Part of a small language model's weights.
Architecture: LayerNorm before each block, rotary positions, no biases in attention or MLP, untied embeddings.
Training: a variant of Muon for these matrices, 907M tokens, 6919 steps.
Each number is 500 + 50 x the weight over its row's rms, rounded and kept within 0 to 999. Layers, rows and columns count from 0. Numbers have three digits each. The size before them is the row's rms in percent of the matrix's.

# v: layer 2 attention value, 256x512, rms 0.125, rows 15-81, columns 64-127
# o: layer 2 attention output (transposed), 512x512, rms 0.146, rows 15-81,143-208, columns 64-127
v15 094:479551498439479486549545541470555531520499559432551537558475549510509550620536490459535473535598494554541460444542491477508556491420396492518430478516602422468506488452404470486481455432512534
o15 096:493502438632467548532543560556517517534492510478475487521568501572539510554461513479493422481387439556484457611479581472549416489471539547553516493531426569502510493526425551465480590492520440
o143 098:504525530502640491521550458431508550497506539515479545522573500513510459485521526540559540538521500447521575425600493509476531569524560542458476481514548505467505496441401446530476441465451524
v16 095:551492601575496495529521542553526563367410486543447592538531442463450503469489572444524548503572417415521537472506488485511487400556459399498552509505523515465530589551527501550472541471508442
o16 100:430510442460527450467410432530605553514553590610385453474566528536493538495508450536497516583545483483478492601456548500453491514584687478488485436535423491492619420559443574503593526546543492
o144 095:562498521523411526391607474471414498488478462440476541605433452589494542491504560443539515589450581506558545478529536483489528512477474507510492508485555464517436579476449507430473557479569560
v17 091:496478565491484529429476509506481556511461479474470511519473415428568518436486572414399545465529475467453470529534618548518512468543542465453434519530462541551463535543431512435505514550470437
o17 102:393554497446453397539517498459511427429463530476523598520440482525474459581493516494532428465519488485434433571392451439495525461523546519494438465394468487497535434509535527551515521376493491
o145 098:520516410504431498410537420538617516521581484476583441447495498495490550458628467518564537492527400567500585564535466537471492539522420461509479485555456541524452539521485491422520414542516494
v18 092:544466480506475514553426475499471440611675564537537450449442556553527511486529550586478527546538509577500582558463565558403450516602478340552533556544512470557484459480551487536478478633550407
o18 088:550584576682505558485499508586448541523361486521465428515543512507423516535523477535590491539477522452522477474458562557512476449397519543464535450503499394499515461494436493488467469465486601
o146 099:421486543338484503543539466441501473415518528439499547464456388444500370479530492480420469429477405536408485498519455549511406537523569445569518452562505499494522504535520480566455560486525428
v19 093:473548529532570565541518623438492482569507511447485500559472526491526462474546507578438459520472481477584497392452458422518477551453540514476545408579521567479464481571562572494558392478543500
o19 094:425468453567465429493520459518477428561464519510504481423485466522463454511573478427523494424596512502503556524585535528418525359487505434485562537437470515601575470483554466495431459551435531
o147 099:502459468516595532528490416520503610459470430483528543438478546415511543548487539520505492545485458528513533531508495528594463574450495530528430512546498540451413500468416441541542511513513513
v20 097:458400553627493582433480547406500503455513504418492450554454528489585531605383502544449503559521473651541599414518444519568506573506479517545448518464402485413422514480507465534570570473400487
o20 103:466499507580569532519482485480537475457483572501455455470537476492519549547587445472505480471531540484533443632505486545502481459482595396575561522548368472512476464481517508525495455525637446
o148 094:523611514438439434530465493527389493527433405570503571494519517437544458485501548483422490479520591410470538562550484473445427485461512523510459418456543484469505524475388550537535554542425412
v21 095:443444493446515514475530426484480482468428463531463528493478472587613525403489472522413515528564497475402467543481466385473543491469569539603566492447583612454539549554519471515563551531463510
o21 103:548534515510487548473517475437478520514471556448509507534581490376493505502496549479525507486452544601520508466543501547539525552429431479434555482501545437592486480538567507526527445492523501
o149 097:546419444471510487494563499444529498470516455513476524444487528577462592589531585526497465417572533322481519471520458496548435509510458550554462525479531501480527545511466384460549528426522428
v22 093:430543466453533581491504443497625439478561557500488535483497546572519570482492595407570567560500433475523498478530471435531479453534545483442584470588526538572476564552466592495445442489511478
o22 097:438480510485415518433513435491484518487535479514588469602428453488502477461551451427438416551536498439501575454480522565519579569504526518543490589395481560537529483531500445497492490520545545
o150 094:449537524564531458522531535432559453472466501520477530468478506432524468576435466442450514552499464532465430450568558429542456508422597464465505459600559455398562481488463449502529543536539536
v23 097:433571451537539512454468552448412444416483553491511583519474484404458418450543479492501390569495576511503573447509499514515492428430511562504420449421584536445482584595520510462488500538485429
o23 099:448435580527562467511445526502529464502507424505547442505502435510530502473598543548578434443544513540471487555579591500429501493457486442522534539581573593514469444481425434472470475521611550
o151 105:552533436489424593421553532474524467613463569540511482481540507462508544513436485400522561461435542459451493411400479559478546408582486525507552474522373459574482541506501550564485454463495491
v24 094:574479573509465535444438408518590432555490443493484419472446487561496524461427585455572444449536491545457485522579396577526475487529466462452500493529498473478495411478492539533393458522413521
o24 099:547467493529502525467571486427426416462558587386620462452550467475484466512508489571497498469473505420510439512431466469491483534576465456478465547426500555540492461586526461548513505483588607
o152 102:456484533494457429457498558529430568531441408551561529502508405560545582547535592459546503499549526594524538531463560508481536465420483542525518496548560594448487505478543449525505537482496477
v25 095:465529512511550534551607528540564499532491523477527465455443566452407473409535469559534505581554556470562492540517522526470584495421500526607459533562475515419535574502493544457495349500430449
o25 099:526506538466584478517502589538413532558531547501457585462544420548468500493482433486448504412524565456503537547477477529510518469545477523382463576556549572476368459512591537549528488550552542
o153 101:514477496531479476480482573492492558470471490523560467484581475389573442461563595557540569500551421505461477531513492499431504554558424523486559528408528459443547603534475482462540532463467485
v26 096:539405455511530517516460494604404449499491565470536524450521503507449498425548455519482415488393445610635519514522451523514495477491555566489420389483522534550505598539562593515590513550399501
o26 098:525485581564510435489505438519555576471528465546442389525520520415537542489482599586565507616525455444479553419493586451553530508466476443503478505524443465441412462472495551558408465492511451
o154 101:529527474414543553518436524500503470561450518501488490550479460576464461616551422373479536423497551465483564566507483400521553512537488559391421608489443504523486524605457539476557482571536478
v27 095:470456555499500431454514492436475525458510474455451541500572587445554481462473525613453613622498557529493590472511468511428540505413389510457486500610412468510472484432461506411525442473547426
o27 105:450534509483424588473540568455542428526430427479585524528412513519399491499430551421513439440484541525502474575401536434509514583452461470571512469472418512564557485609418488466464473550430560
o155 097:513501506446591489503569519500534577494442559599523461456539470428508468486501508499506544534575491479497472523598576415450478443485501497464490532466554508419494493481515426560535527567524477
v28 091:432490541390453550526453555513602524455537444580569598461583490409446549583593497475519552577529596506553485470572454526443490470518503504455462467398535505551574426545511535488468473477495540
o28 103:590445463504472415495478505428502514472443484476415485511519490439430578495543512511435460440562488512377465520515461483499466424536543412465553502552509488499506506483493457476453532483496469
o156 096:442485540384508458485574503505515436534423547464538566455470501509466433560490523440580561501483477492553505481543463555483534520384475465498538545438498554530502518470496513415496549483546543
v29 094:573487481514499490509454585567494469494516515548470526547493463488518507446471461500491484385412522560536473523463536489573519587564484486478509459489531466530461513526483468509478505481540494
o29 097:393466510468482496467447435389498406450477430440506502585420437567440470428510476482548553585510582499503516569447576492397535460398489538588566555535459599456451471500468464528514501618427457
o157 102:532495505491471471456505517593533527596562574557535463458573530555645535480428520484510525458458460443553426519521492539455512499498399464506387453442478515536490522621574451443463551395485466
v30 096:456514474574539507431547495463427572496453391513495522479444461576357537503505509541522593488428511601516563559423508561548507588514533446442493562502505485516450518505527439532473452432409466
o30 099:527491457466552516525555481467474422462393553550431481408616526486589499439552422506520512618536453549504559546582472448486460503410530566517510486502519510530578490523513498466373553535548515
o158 098:516480540564380548532374470445541513503549459411526533488505489576489534510566580500459426437468569532486507458428458511492537518586528466465458436426501465550475441463494460539463453412490393
v31 094:524447452476427474538516487453482504519504495510560501498484481460445521504470444530530486477547555477471500538489481589600524485535483455445557548449441509411391474591600429534472395489489422
o31 101:437557523476555478514532499446497453436586491411552393467558528503519495547543499417430490514479530483475513518450540478465460436525504464529490517525511485451514545517463435408498526496436552
o159 098:489487443589488499515474476470600516532461551577456569550463597484457398428424522526525583455456549525545567424589476532439505503449459501547443468510555496562466504522448591603380495491524505
v32 093:521610455517600557480452481474617447406482567497495533522600460451495437493513504458530483506481479539405556591547514478549381474571463509476475497417561593464542508479452525542473496532510530
o32 095:424397512442470589468535471489500572509553495561510461547552489483573504417496530471530567456499441446483565502363438445439479478536503521518424520473467431462498530520466421472495467501523535
o160 101:555548537556490500480524484403493515513450551473448410536491537512503458519432396549541527527488497486465465546573559528537540559481506416438537463577523475490585498484483546572537471467534438
v33 091:484528536508564501441521418443563495524552530502460526520544446497575509495552461500524489452415485481543437447488416350565386517622547474474484496505499559509376444499459466501549480496490498
o33 098:462481466464536537515513607543398503510434541494494530541616524557516521515467476453541460558459530499525469488518534444459527476448417461399529552450472428513498470468546544505464531544524469
o161 099:558409544486502545481512444471484496522542441489466494445463436430478513528514516511435478500466557519511533474512422625493622519429534482491466470601530398541498515460435490516485426415540579
v34 095:469503581472545371523441590511466512464486514519498504541449563460420492458459471535411565538463439550487489528506549435526496537533517444451399522476479432373503517582526433468384572480395484
o34 108:463491556559560561477484519511561528531532390479508449528599409462500488598523635475420519380394478523569469543522530535555483548492433531436570480513478526520497514383552509539545491507435526
o162 088:511495492532451419517467421545447489485471555550543513429491522517503538501538435524541467599470468454456485514410449503489470436452540498406461520482519468574448467582428470377446487572464499
v35 094:504534485509513551475600522467430535501551521445521467443488537481501424509426528545377558512433526487438486492408526435495500538638523481509443532457404487570495437589564504479520496529481482
o35 101:444494520455517518531517519557562596573506443588537511480554515569503470483500519610470505477588507497508528489483418586452533513418520502506502524507542534496502439457481434514487497487506468
o163 099:552476487499500473508443535462522524416409556488439495526425594478500551534467489426575446459498452507548490486539448564559471435535409478439478531486488488494525475531516551610517506499467418
v36 095:399487600523549507600476408467528509582501420553524547492434443467635485438457501565513527512474478518472455483502513574473495417380545569487555498489408547494487497482480522541353467509471507
o36 100:521546533470561455505521489549455496438525544432467455579534466422489476431542591526487565432480512567513417507546515399447425539575485497410477446458457461486501571558523476534518493384600456
o164 093:420509442480511447494478446459476485441546456608524545496471539536452500512529501415466501520509496404538543475457477581579491482466467458521539470496487487425583432515538488460480528573488544
v37 095:530525538577502517554528495427407558446506438513459551557494588478520511516508507530592482475492564497504599573444472441443463421510439496479447543504602463519627428439575539675469512493526476
o37 100:562542508483497462495502534609499443576495525465503531521547443615396476387524536494464553553460530481525487454458475486526511543455507465460540454489465535542493545512452468467490497455448501
o165 098:443456602464505432500576428413516533437439529552471515452424573513529512477485485530524456499501469584474569461421450507557538427406587496619539507526502434491489532517589520580476510496544517
v38 089:436571456453433469502513463481451529444504514449410482540505452520520631497530531543570491400498533428441455433510534465518392468471541362503574617452505544527538484505541457575487478487413547
o38 092:473438509553527481478488552499539493533480442603515463502631525490509450585455544553425558510408492547537562545591535520405487414518491581566483487535531478521450577429484518502411547485530480
o166 097:483563630482480555634602495485538513503485522484531581508431437501490405548430467521462478433585509513528480456382447495520479473488538492489452498493486569446507428544533570523495461506613516
v39 095:444490425502476537530446508529522485564434568579468522511471517589516547466536521635450444451528405426534449578406504496459516462477533498537522494477539531522530407452490526479491562503552511
o39 100:419561570456522482493493609516427556488544554485635465490537504557543516438465445481403614440390517459508443409490508508540486486439467503521442456470574506455411395499579460649519507506440601
o167 097:472477464551525379507464495517505539502344348516519500528494444560449466455451440463523397493454465530464549503657529592538543560462465451466472519495425543557477547462373400485464445525529436
v40 096:565559506568492556545460504477605564434478536479501421563443405530468525525442511468442422461515461610399467478623508512453422490617530467520576499385530377562558489423468397510568409488447451
o40 100:400510487543523459521545480562571513539514565493431461373584613508573487401481482487533521454462487513563462524461544517510547619481425397456514492624533490490371511519518502402454428485407424
o168 098:512520508532553519567511520508464573613570454410531500557500436465482543530496548558448550533364492489512535498468486475502454450492491510584389490416431545433523428454528519579502524477531587
v41 089:546486443515434480533494544440544494471640539485511566528541444499398480423582542410482598559565507522514539416526425416522529548493632512486551552530541533441600452489410485543440585468579438
o41 095:517473436487525496496525452378490457461536513431477445534451510572553486451515528533566541456490526485500474504477512492482414602603487459541507502479393473565459450448555458491551528539486518
o169 098:515590535428559487475438474475505461650478497618446466514502549486482555584537554456361447546448509520591433548528549525540567443526509458542470491555468461487540523531361596475511569458480509
v42 095:497466384478467548480528548521417417417485440525488502535504488521530436464635336418487408547419495490482392578588436463466499547490523537463506582432490456523472417455425454511537524525514558
o42 097:495584446606501429519473503425457560486409464509560507438524530485464532536431516560418439505595487561554488437425554550520368512556547479477460527606461524514493508510444456528500402477547482
o170 101:475502501435619581530514512526473551483532535428507505483449334568561507480446510535524520571436456520488487478498504501495547429458473496428535508524537414429505531453448538446499478537477524
v43 093:463405467483503531549419597522536486509531551472467589496472480550520406503527499504501443592478506484501560524512554547540465612514583364513560522470572457471553443453543556445515499521434447
o43 095:474625485493492464460599543424502473446523414502484487620563460480481556417412504509571557566493575418524490456437508386484559468513581557521507399492492508521529498504474635514511471447593560
o171 102:477425481452490458489558464596463459577334558474488510485461521503502520561612532547482393443510401537485494633440474514432481531462513492459471522552575481589455502532403521487501475622517514
v44 091:564559423438481476491449537558526515504421454465534491516552451524475503554497419529421495472477569522522473467539578521457489529521566487444525422529500629393508422423445513482475524509508531
o44 096:492431442409432561367471454502552521459563595547439474540515501488506500558548492545611490545444496473405467564481495578533482480554455504479492502542507517510560518534538501485516544439453503
o172 096:466534647520542483567465560510453501532506480356570575455555544508490460511549504439460530518450531551439504481460518408502457467486406483448458558428499495446509472557478478504509495517487509
v45 091:522523593561596500554525548459472479523539454548485511486486461491473522515369486461502514460520473501539447546557570504482451510478529462492487496550568464445527495522517511551497480496379469
o45 095:518513535480385506487526594402508536451425456468483468487532473502405467520450486526542524615432493628495524423510559554500524493527499480573456549443433514494486574509380520453479365400472612
o173 098:484441465502465508450572417488510430497578497461525558506483525455558455525521441551429480481547519416411570557415436492546576394473411436475521500542506579592512453530496455492483535545530407
v46 091:515577608492579572476532532482462491490552516560537416519461461462495493534572513526455459574507472449549455549563499566484508507477404496552518452427535440502445425455479403519468495463514617
o46 101:616478469586421506501475566554500454492501522482447527504457492454512466448547468473427401538475420524466568554468468506482456462601487544417524391521534508510521550565432567558485455366417536
o174 099:510511523454548476470510454436409588514489484525410512552492512436588551489451516571576516469508545419483483507563518419477597576335607567549467521509513509479568494478479484535500433537574513
v47 096:441536512508551429503536490480553513501457474546503480521459494469424473522504583500405527601529530429529423462496448463502468433463504493531522495546502597525552544422454469570555471542468628
o47 101:437572512444390542495586467554423536510463524580570452488435453520608566494551448575444477507518487446499492573563652520518494557563439529590471520497489523451485522504422487461509536501517484
o175 103:506466518491532542585443449486559470425514456467434533558512525517467425518432525521501463419541521492546471519430553494468474514455458527440517516479535530461472381490506565493552489573606434
v48 093:543453502514474501459420466424467457538490539567504490549510642502530482585517481511432511569453453490479513515466563560576529516525441486493529610469498516470453522568519576548536438575479436
o48 105:539494428531558458480434485451539481482544478500477511589440437540433490370617525479495453532620533466523475560601473414430517494549565408442560449526575378513588442462486400474534473456515551
o176 093:493491583472454572426569531601474522446513481462540441459518526480475420542458555412486519412406498467519480460427533438582467510574540580575487531425480531443540484482590554511437541480476456
v49 098:504531542425544562547517567532530485517485528491491345494422529522465481489530552510406605478536445559471413477552564535547447520509458453526450471451466573575484515526524470540513530546533566
o49 108:510490542461468563481487505545488496545487516526568585483539430540463579498422514507474491435484454495535522575559530585501520537459534542539483524633436414470463577441472587535533451453499493
o177 093:497487483594550461508477446520461471443578454423502507545470491435494497548576492519559510525440529479562412572399449465446526439528464516444508441408503540505611385561564527483512558505452555
v50 090:512457478494527565522545539487488476522492516487480451487539573498496442498556511549482558450525657518415481533458432531464430482439475585539482464453515522459478553486469440504495457432491496
o50 098:489375491507495457361544471448466488527523444457469526475474558579569515483542520424519491602435499468459513498563554475558584507560494401542495555515479527582425448384557522501455388546502534
o178 092:422562527554549570465474463588521459534456581459507480439434407421516570533475590501514433453683533503533488492492595530493531541488502532483503477545522456594557531487507481428508538417523479
v51 092:472557533514477582534524467486498492489587616480440482488506458375383523373556524509531501437402480443512399402565463401532567505472509424436427532486506500590432462491511482550484504531498501
o51 100:548546452476465422483499501482452493535473551543396507418615509520516536482571425465467538551497528640599462540525475520380502536459514542553514446503502501426500494556494411396457472497439554
o179 099:503478466542570462559448462521526518485573454444510566474502561450486417535478454602425533475523442455460613442529556548603548469451418515439431552524481526497477502470468536601573413476526484
v52 092:401514457483486459473481536528566429464585515509426575487488520418524478515440579467478506475427573553376483599500483458512479402489464522575515427484585503541577523387494544453568517442588431
o52 099:607460497530510564380518499398466494466490496524520445374451496513463576537583481436486532407581563506509434581598487484451461419454539490612551532506621505550500398576494546551462528565578504
o180 099:487502551412489489564442494491610533589433515496475522613521367488544535439405508548425504532483434439574547525530541479451501586572507487458515465500483466465507491481476516411536479534485578
v53 096:530538577503485405486430453518541548463284521510506446515507489528540464577449491502500548469516508524468584642503562477441485494492497598505458542448524495503503524444464490473525508502479514
o53 094:447529578495406492479523576429427473510519528482456556538512524475462442433396435505536470515540506470460536495444413546572568515503532374520532507555487493460455468566395520461529488468438449
o181 101:568526515430544557477426462531494465454415439448512451548453399534521521542591410461466480526530422465597533454531519427474442403463431552512582435403532475575511442473558443522503458497569576
v54 093:544580521515467420552505450505477561554525551494515526508593466447433418511411472444430530496574471520551513497467504529487556564438417541438526528530456511478560469515572555454502479570447499
o54 101:480559491441479514539441507462509466523540443506548526493530600466526559490583535538542501492467566555437650551383377455525484451546480540544526490453518553468476573524514543519493495448555514
o182 100:556505539524555483512599500546549460522455528475401491534541479571481537475449495503483428465532489461511473570558526491549428551520552426573531488642549550545506493480471456514448534569465492
v55 087:462461523412527502517464401396534506502461547515533448540456460492497478511466554364486506540480491481484505599364536530553602508621515444588579484517441478522526455536486530461494443401534495
o55 095:561480577587467510465618634485478534522547495482439506526449457513443518653586452543508506568522536449531535562572463564444422499451457587534451471433543439566544420481445430478463539480461449
o183 089:494487495453497411528517551492447494431520499525565447414530531507535491512423470464472530524426551451547525523409562462530506526515522428456527493589503560408441587471534529583601494525468470
v56 090:450439428498583445553488519482467508483463532457526467464395490491516591511499442498532515459464488510523452450538467541518509497494560556525559552476601483456442473551496477509494471467510585
o56 093:497618570485482502537473361475483456471448454485567476525537480630490429502558538477503473482439532553520481330564503470461540496597485484423459541530574515543482460462564531539510464570528514
o184 097:443490567534431450560446555447459575483498556500514523513427475391511426552404575553490523519503522530514561573481491534489500467440492541468438559438505504485535531559469472444504591496548453
v57 092:511473579518527517341583449458527531474526531543509525513511491614487516554464492528622457562534507478551441468416471480543473486410477488485459517472459525579506563462502463552499479539477530
o57 096:556560370502492433555480600471461401538498451453542544497474514482552521540537594474448508515500472587459481596510407515581408586520411443529565483464431555479510532583524480523469490548475573
o185 091:498523516462541549482516493449571480458483463521474533556565457466458512460503549536473602537417552441416405455459568536437518500407594472446524577463551464487474489420488501470581528434571516
v58 095:507521460501469575539489522439429510505479356445510518510590510488447472491491507543458598476534530560550549433514436568512448519503522478523514448539501472554528535515475460547502542529492469
o58 101:446403529440427412573439369508506482497446487545507466537543540534557399584518319454485552453452477581547530523560499473535576447534445500470541542567392489492519501511383555591439437514501570
o186 104:492599454523595580456526503494468535506499502498402525520482446498531458513540578514513436561514480531454462345487607388457499494446547458588523441501583463397492552551608426430515507473553513
v59 094:545543571460527532425532597510531528562470478483434504494574548452387399483531534516519469421440529485535565532436504466543455589568507438442470488509495426591537533417541452450504504459496542
o59 104:460469502527425571445456609493463536425483613592499521463502515583546443511533501500484513596612450513588441497524496530499492518528437537480512485458469587461517453528463531393514515447587417
o187 096:468567548489548434446505458373500495498574423438478506494534490427476471479447496526532480495412532481472493481546462569513528523537530430447478466453533529524490473529574503509541452601444462
v60 093:539474496469484492443572532519477527442422447466546563477470461450469494493562475506476513506529550433462538422563513446669460547513505526495450604496423588573599535480426379542470572522523420
o60 096:472538532389590531551521437492469544446557507487449503523503566504533493508445512493537470542514394436449454450517544484436531516561474479527410456518454457531568612497558516549490513529453445
o188 098:480457532563425520455438509428538375506388533557441537379561506483535542502558524516503493465480520564553600527453517513555486429478500597462529463516542501462476444486500479485521539515555532
v61 092:513572516518504481620587428460521446477569584552547504490460529508436408430479539606480533472552465544470557514433470562521535537564478578427449382560522513517582476420510427475420510555461401
o61 093:486421518522424522530514481507575577560506558487460495578547517516586543562472548502594474417501503543477463497507515560396405491445464555519503549492614481430434471581420502438526549492504549
o189 100:518466401521446593501465483454454441430517380465538553475529434545513536445647408436422575553517403439505507483579484391500622505613496488507557532521504514492587505583483553538561440595519501
v62 093:516520442481501483544418571533574592507515522506463538510462521516488522530540535528483431518460601608411417410582511541440483546514569522493451525593473518426455437460420568542543511398499451
o62 101:502477427411560460488495462459465472520545507587441435456579521564492514433447471501479609451514477558444486618537566363559541467464495548490511494565488549504531580486444533449561461501572471
o190 099:480450444511452504516588529439526504538524466475510541501390519493584371513465560561548435412523501473468537487525454386441388431459451504578495410525534433525431472425575436495451579483426496
v63 092:422402582493563408459503543531439584434556477574485593413463558550487549497436487531420562530472502456498555415581533524533478482537486453529502537489552530405550509547544533528523446546540507
o63 103:574432489563504509527577450456546549571512563479520377509524528479412389526613568526612491488476515562502470463483388434526495512503547476560518453511539511570470604392525559437474570479474418
o191 095:471521595478548632545538578527459451472583427511478494606525569548527559491425495504512468609563470444404435571524581424563527437453452470485526493417466577426472482591455477474507527497446596
v64 091:556489553577484443507449489516559473396494437435503402560554462461582475453494454419433470551484456576407558460495454473431430591439463485485507509489595502592506467502567450502491505503525512
o64 097:608506465553483586497480409538545502487506431461479511460493531425579556544483487540549479588566442500530448448519479445511509447603495652503475504569556397501448479487396541578633465426529490
o192 099:415526488443549536463509494490585591477623490550467452504528450499477516504596515441484513506468535540438488437423506575479525467447533423519497510571477420390509461526445489412407482484486525
v65 093:495526436534457470443399528493563534550515490541473552551512431498444552474497500565456430557468430575539488487513461526439502477440452452563455523486509473512446527534533525456534551495508567
o65 102:525536487446484506461411477455549434492524453436494513516502572532514481582531543514557484452508470486477657518431460507540503571592449578377446561533445486447465525436454481480513571518499537
o193 097:547501554538583411585630519431449560466469534466499499558504505436561481479479482502416475497574568519484488534515465459493554506555596495475509418501520568509403455415515439495566402495542468
v66 096:516518503532518459490574522490576485539471465582519512535511591483528458472541533466484474432549506567543506465563429486480494475466451464561596539476636557542404469530514455539490473385512455
o66 099:612441600541533555591477507486465562522390527412509474472507482458378598491459593514440516478387478533555474545528575544446613456484506518489496562542491542506430469513542477535522520505438404
o194 097:476560511461440450459477542529462548496622485439472578472519495532450460458540535465468491526543520367410563422465500471567476482585530617535421523401543418501540514516461495472571535497484602
v67 089:475440455487510550507526503506465469507507493535515462508496525481454525438411561549475479468496501610458407520492578510423516468517507559505472443427417428498487559500548652488473497530430543
o67 094:562538542500482549560611536467528464549587487500488496420599550490573515563558493517442562509545465503473504469510517609436527532437503456477513552522567429493561449529490493523547548508500442
o195 095:508477442520591536465384554525473526561493518485554527515436524603515500484540528569561505495519512495585502523436528480603464542548557515543476418536494544424557533532435451475473493438569391
v68 096:547561461482441558432427470547520509445512550507484555484530560484384390454401480442432471512470476524483525433523426497509448398482553507540484485548539430472455486540508482567502470451473456
o68 098:489525531479520494599623533522414525499501489566538492449446479412565561477526462467504559520582536580443525572507580422627444503478501496409548529514573496470510487453444462501503443604579484
o196 100:531435486555468477484484500508537521464532410525505478482581532597529505516494518556503498530483465498427507499525510532454541494465491482577393468535493492514530624423553505525502559432513454
v69 097:508509475472499458553568587456499439575515556429559462495536383425540534519485612519512542489533497442469558531500488497507455533568514511584477491504491531512493461443494522533445477495415468
o69 099:476445459591506546552464518463491446455540480478525422434562522600564425475502428567524471559517507548537549563559520410453493469356579439517460522526564480486551580445406511455525456534466516
o197 103:522509540477438340435526498524468475460431481505420579484512474526407545562530489435511546470523543577463427485429546528535471532464406495597409548549447490571553444540495516489496465510621481
v70 092:541387559508473520494536502479500430497529547502540513451550533587434544535461479431495546517461546502407521470543391546498471461455440466513517590449524574494484494503391537569466435446488415
o70 104:527479411517480439615479503545428436504606468527592541479567573546664512417511496499444493566447485511467483519525515522496513499448480537437468435407541454507456478506562480584457518465465431
o198 098:393553443489506532448525584453464483611423547563432556440447485436413549479462573532541506401494524533492541481486439424476568537518549526528572565606477509555453503544486559567625460514465503
v71 097:574507469532454546445535587506440505494560533461479502510537451541527516504514531421501503458542476508571484456535434501408472524426528477541420528516450495481574521566490460544479477382565468
o71 101:494456465466512554543578525549597418496597507600549460545443476551404453453556486494418529546537444498563490542551541462451539498564493456472436506514505472454459467455482490483500543484484536
o199 101:510519567519481457425484396445380519449534567464535471517494458391555539526581510466532470438420578489470486498561505532568480475510417532490572446486523500510559522442550477425409491463440494
v72 097:486497501478469485449455513574406372535493565512499495493471505480466541542547455537412506510516462510532510534535468515546519444470459553572479465528408348483418480494528585569567646517408436
o72 100:498528476513567531471583420533461504521485465579544489444464586442573511503443510528502507436422515551571536441512547520417473499538504429443455493513498537536525567432473368451439502544498558
o200 105:520370481446441505498431495482486543545525568535478483536552416531443490532500551519547558498552457519473525581490547433423505531526505530523623399527458587377502459610473557535491467451611556
v73 092:389456486489527542538488508457459495480440535468479445513501574444515539421559575497534529457564557475470524550511414517482487467460524560515516586450483479514504614513541622449502495492497545
o73 094:430538541482453486484437516539525523467479505544494532503491578403532434556455486487567497489425489487489410568592496593511477466501524486558541410529519495583398564550411560492531516527429544
o201 101:493481427582578572475568451450523514485475491433507464445552447569485534518550458435421494499557498435463517530489588406447529499595529491446411543453546557502492493483458476398421445475547450
v74 099:495461522486537503532511491591459484460533465615470445456509455475543534521473526478489461471476477533520546483492595415501558452588426458504421487520483515415565446449585572551570490586451425
o74 101:473418467543500555547500524518470543518505533461558491562536534475557500534470597482495427476550519460563507454518547521501486553416458485563521435478535539506457451449437475477427419562431491
o202 097:604491634520453384442479556492506466537568535508478464500359515512483520528512550612524591550455534473439488514565516604411481506461505564480481469525514520499474498460476459455538558453504475
v75 094:506525450429478520504530433429582584527460561468461540579462529506532427631518418543469469492567443404465457515380472489552452569491503381491538434508511406506442519584507406436516621391443429
o75 099:460457530565389466487453553518493427440521486573473478530502494492340492501466449552526508470442561479526548564543557499483616464607420513472463487527514621582460469485428448481494455482559502
o203 103:435531408477495497541546512502513500546577585488556471469494485534559420484567567474400547542500449410519413504496477451538454555510617518554440524508448448399437564505551520510466424432450572
v76 093:509466476423502516581500443412534468503560478487513401474488492400479532414500491487546469469523505473460501572533524528530483502475498488511494480529571405492560606538471535484351431522358530
o76 091:492408511528404518508492431545411579443511561536524587540401484492567482502464498516541608474460542611514444594560487499481465510575481517545561461421518629553407448447565480508497444519542465
o204 103:453529504573535518551490564419466415466487477506385493504452511529535462508522479413586407499436566438482465483514518506458489469430490467475467511451472479502532445511456500451452501533577456
v77 094:372516437483505481486432460477472482481419518471491396533611575462553527470483553450492590518496505533489583476518538520611500451418451420394544430518463413556467448482533465627505467544556459
o77 101:555565487512465571518655480599421544505547506597527469452401415573477413481559409492532403418622534493465449475454485481374454546520598491652515489501468588437524560486477590516529430546432517
o205 096:527502494542513452424515561477498453475486468474555495456509522397499574461405548402500527549402638482564480457499546506503482478524464503497514615534457395574474528487476428506512565427523520
v78 095:488459543399457484487516480525416587500562465468544623503453361533438501473501494490575501467498537530391463619507547488485518557429484436521429514487505531511518460500376501509476598517581543
o78 096:513458482476582422487552549492495485504558520476443503398553550516429474494611535419458546520533415508534484438539499530538535503611504523554500552471567507489548581476550496478495504427528516
o206 104:500494401510443579611488565500532464521479496421473463509558523494540573425428418607583502494519482468526540554505525470494462544484504498360531468550455444507441470537460496520498607474501498
v79 092:488561569511500540481440485521486495441500502536487476493512499407471548439519545523464441503508591508507481602471425562512515506563560512417424436483448497512490414457486487522472585464493645
o79 095:518527468430544559546533493510416550603528542468452606519436548414511455515484407529570556598523477543509480473517472539476505472467493502508426529452482406458525463430500524465517476515427459
o207 093:599503546496507415575543391502488457541437537493471408471477442549482554466539436498456500516504531465487524478632471448527570545491530479475612423635513462599498565482522486492509479585585464
v80 091:498563506498556609474444501531442585526452472563435498467526499506467538561548537498580480555376424546629437527524529509508477496541447507496429545499455548486391509510533540487412514495441362
o80 096:448512530395524527485495532433558479527562594460490551500466527501553440403562493543474518425554515451512536460444510456429508498423501502499547419449456471506571505538525587454411499556499540
o208 100:480513532508474439504460476606431474447576569582536431537529509503497529540492456461517568469444461571438534474470539488495458561574446393499438539580484495545446473552567509525546475549478555
v81 091:487527581438450535550548478531533479487511579457538484475503417566630595437533476514455499486531563419437567593443417533553472572546523503463389435457513518461357505538488479493472550448447481
o81 100:530417498628540470600568541540487411469501519515439456600461510547486380476469489492515538423440486508523565467559523445433525425496505531382587475506497561515505525595554525499483497543483632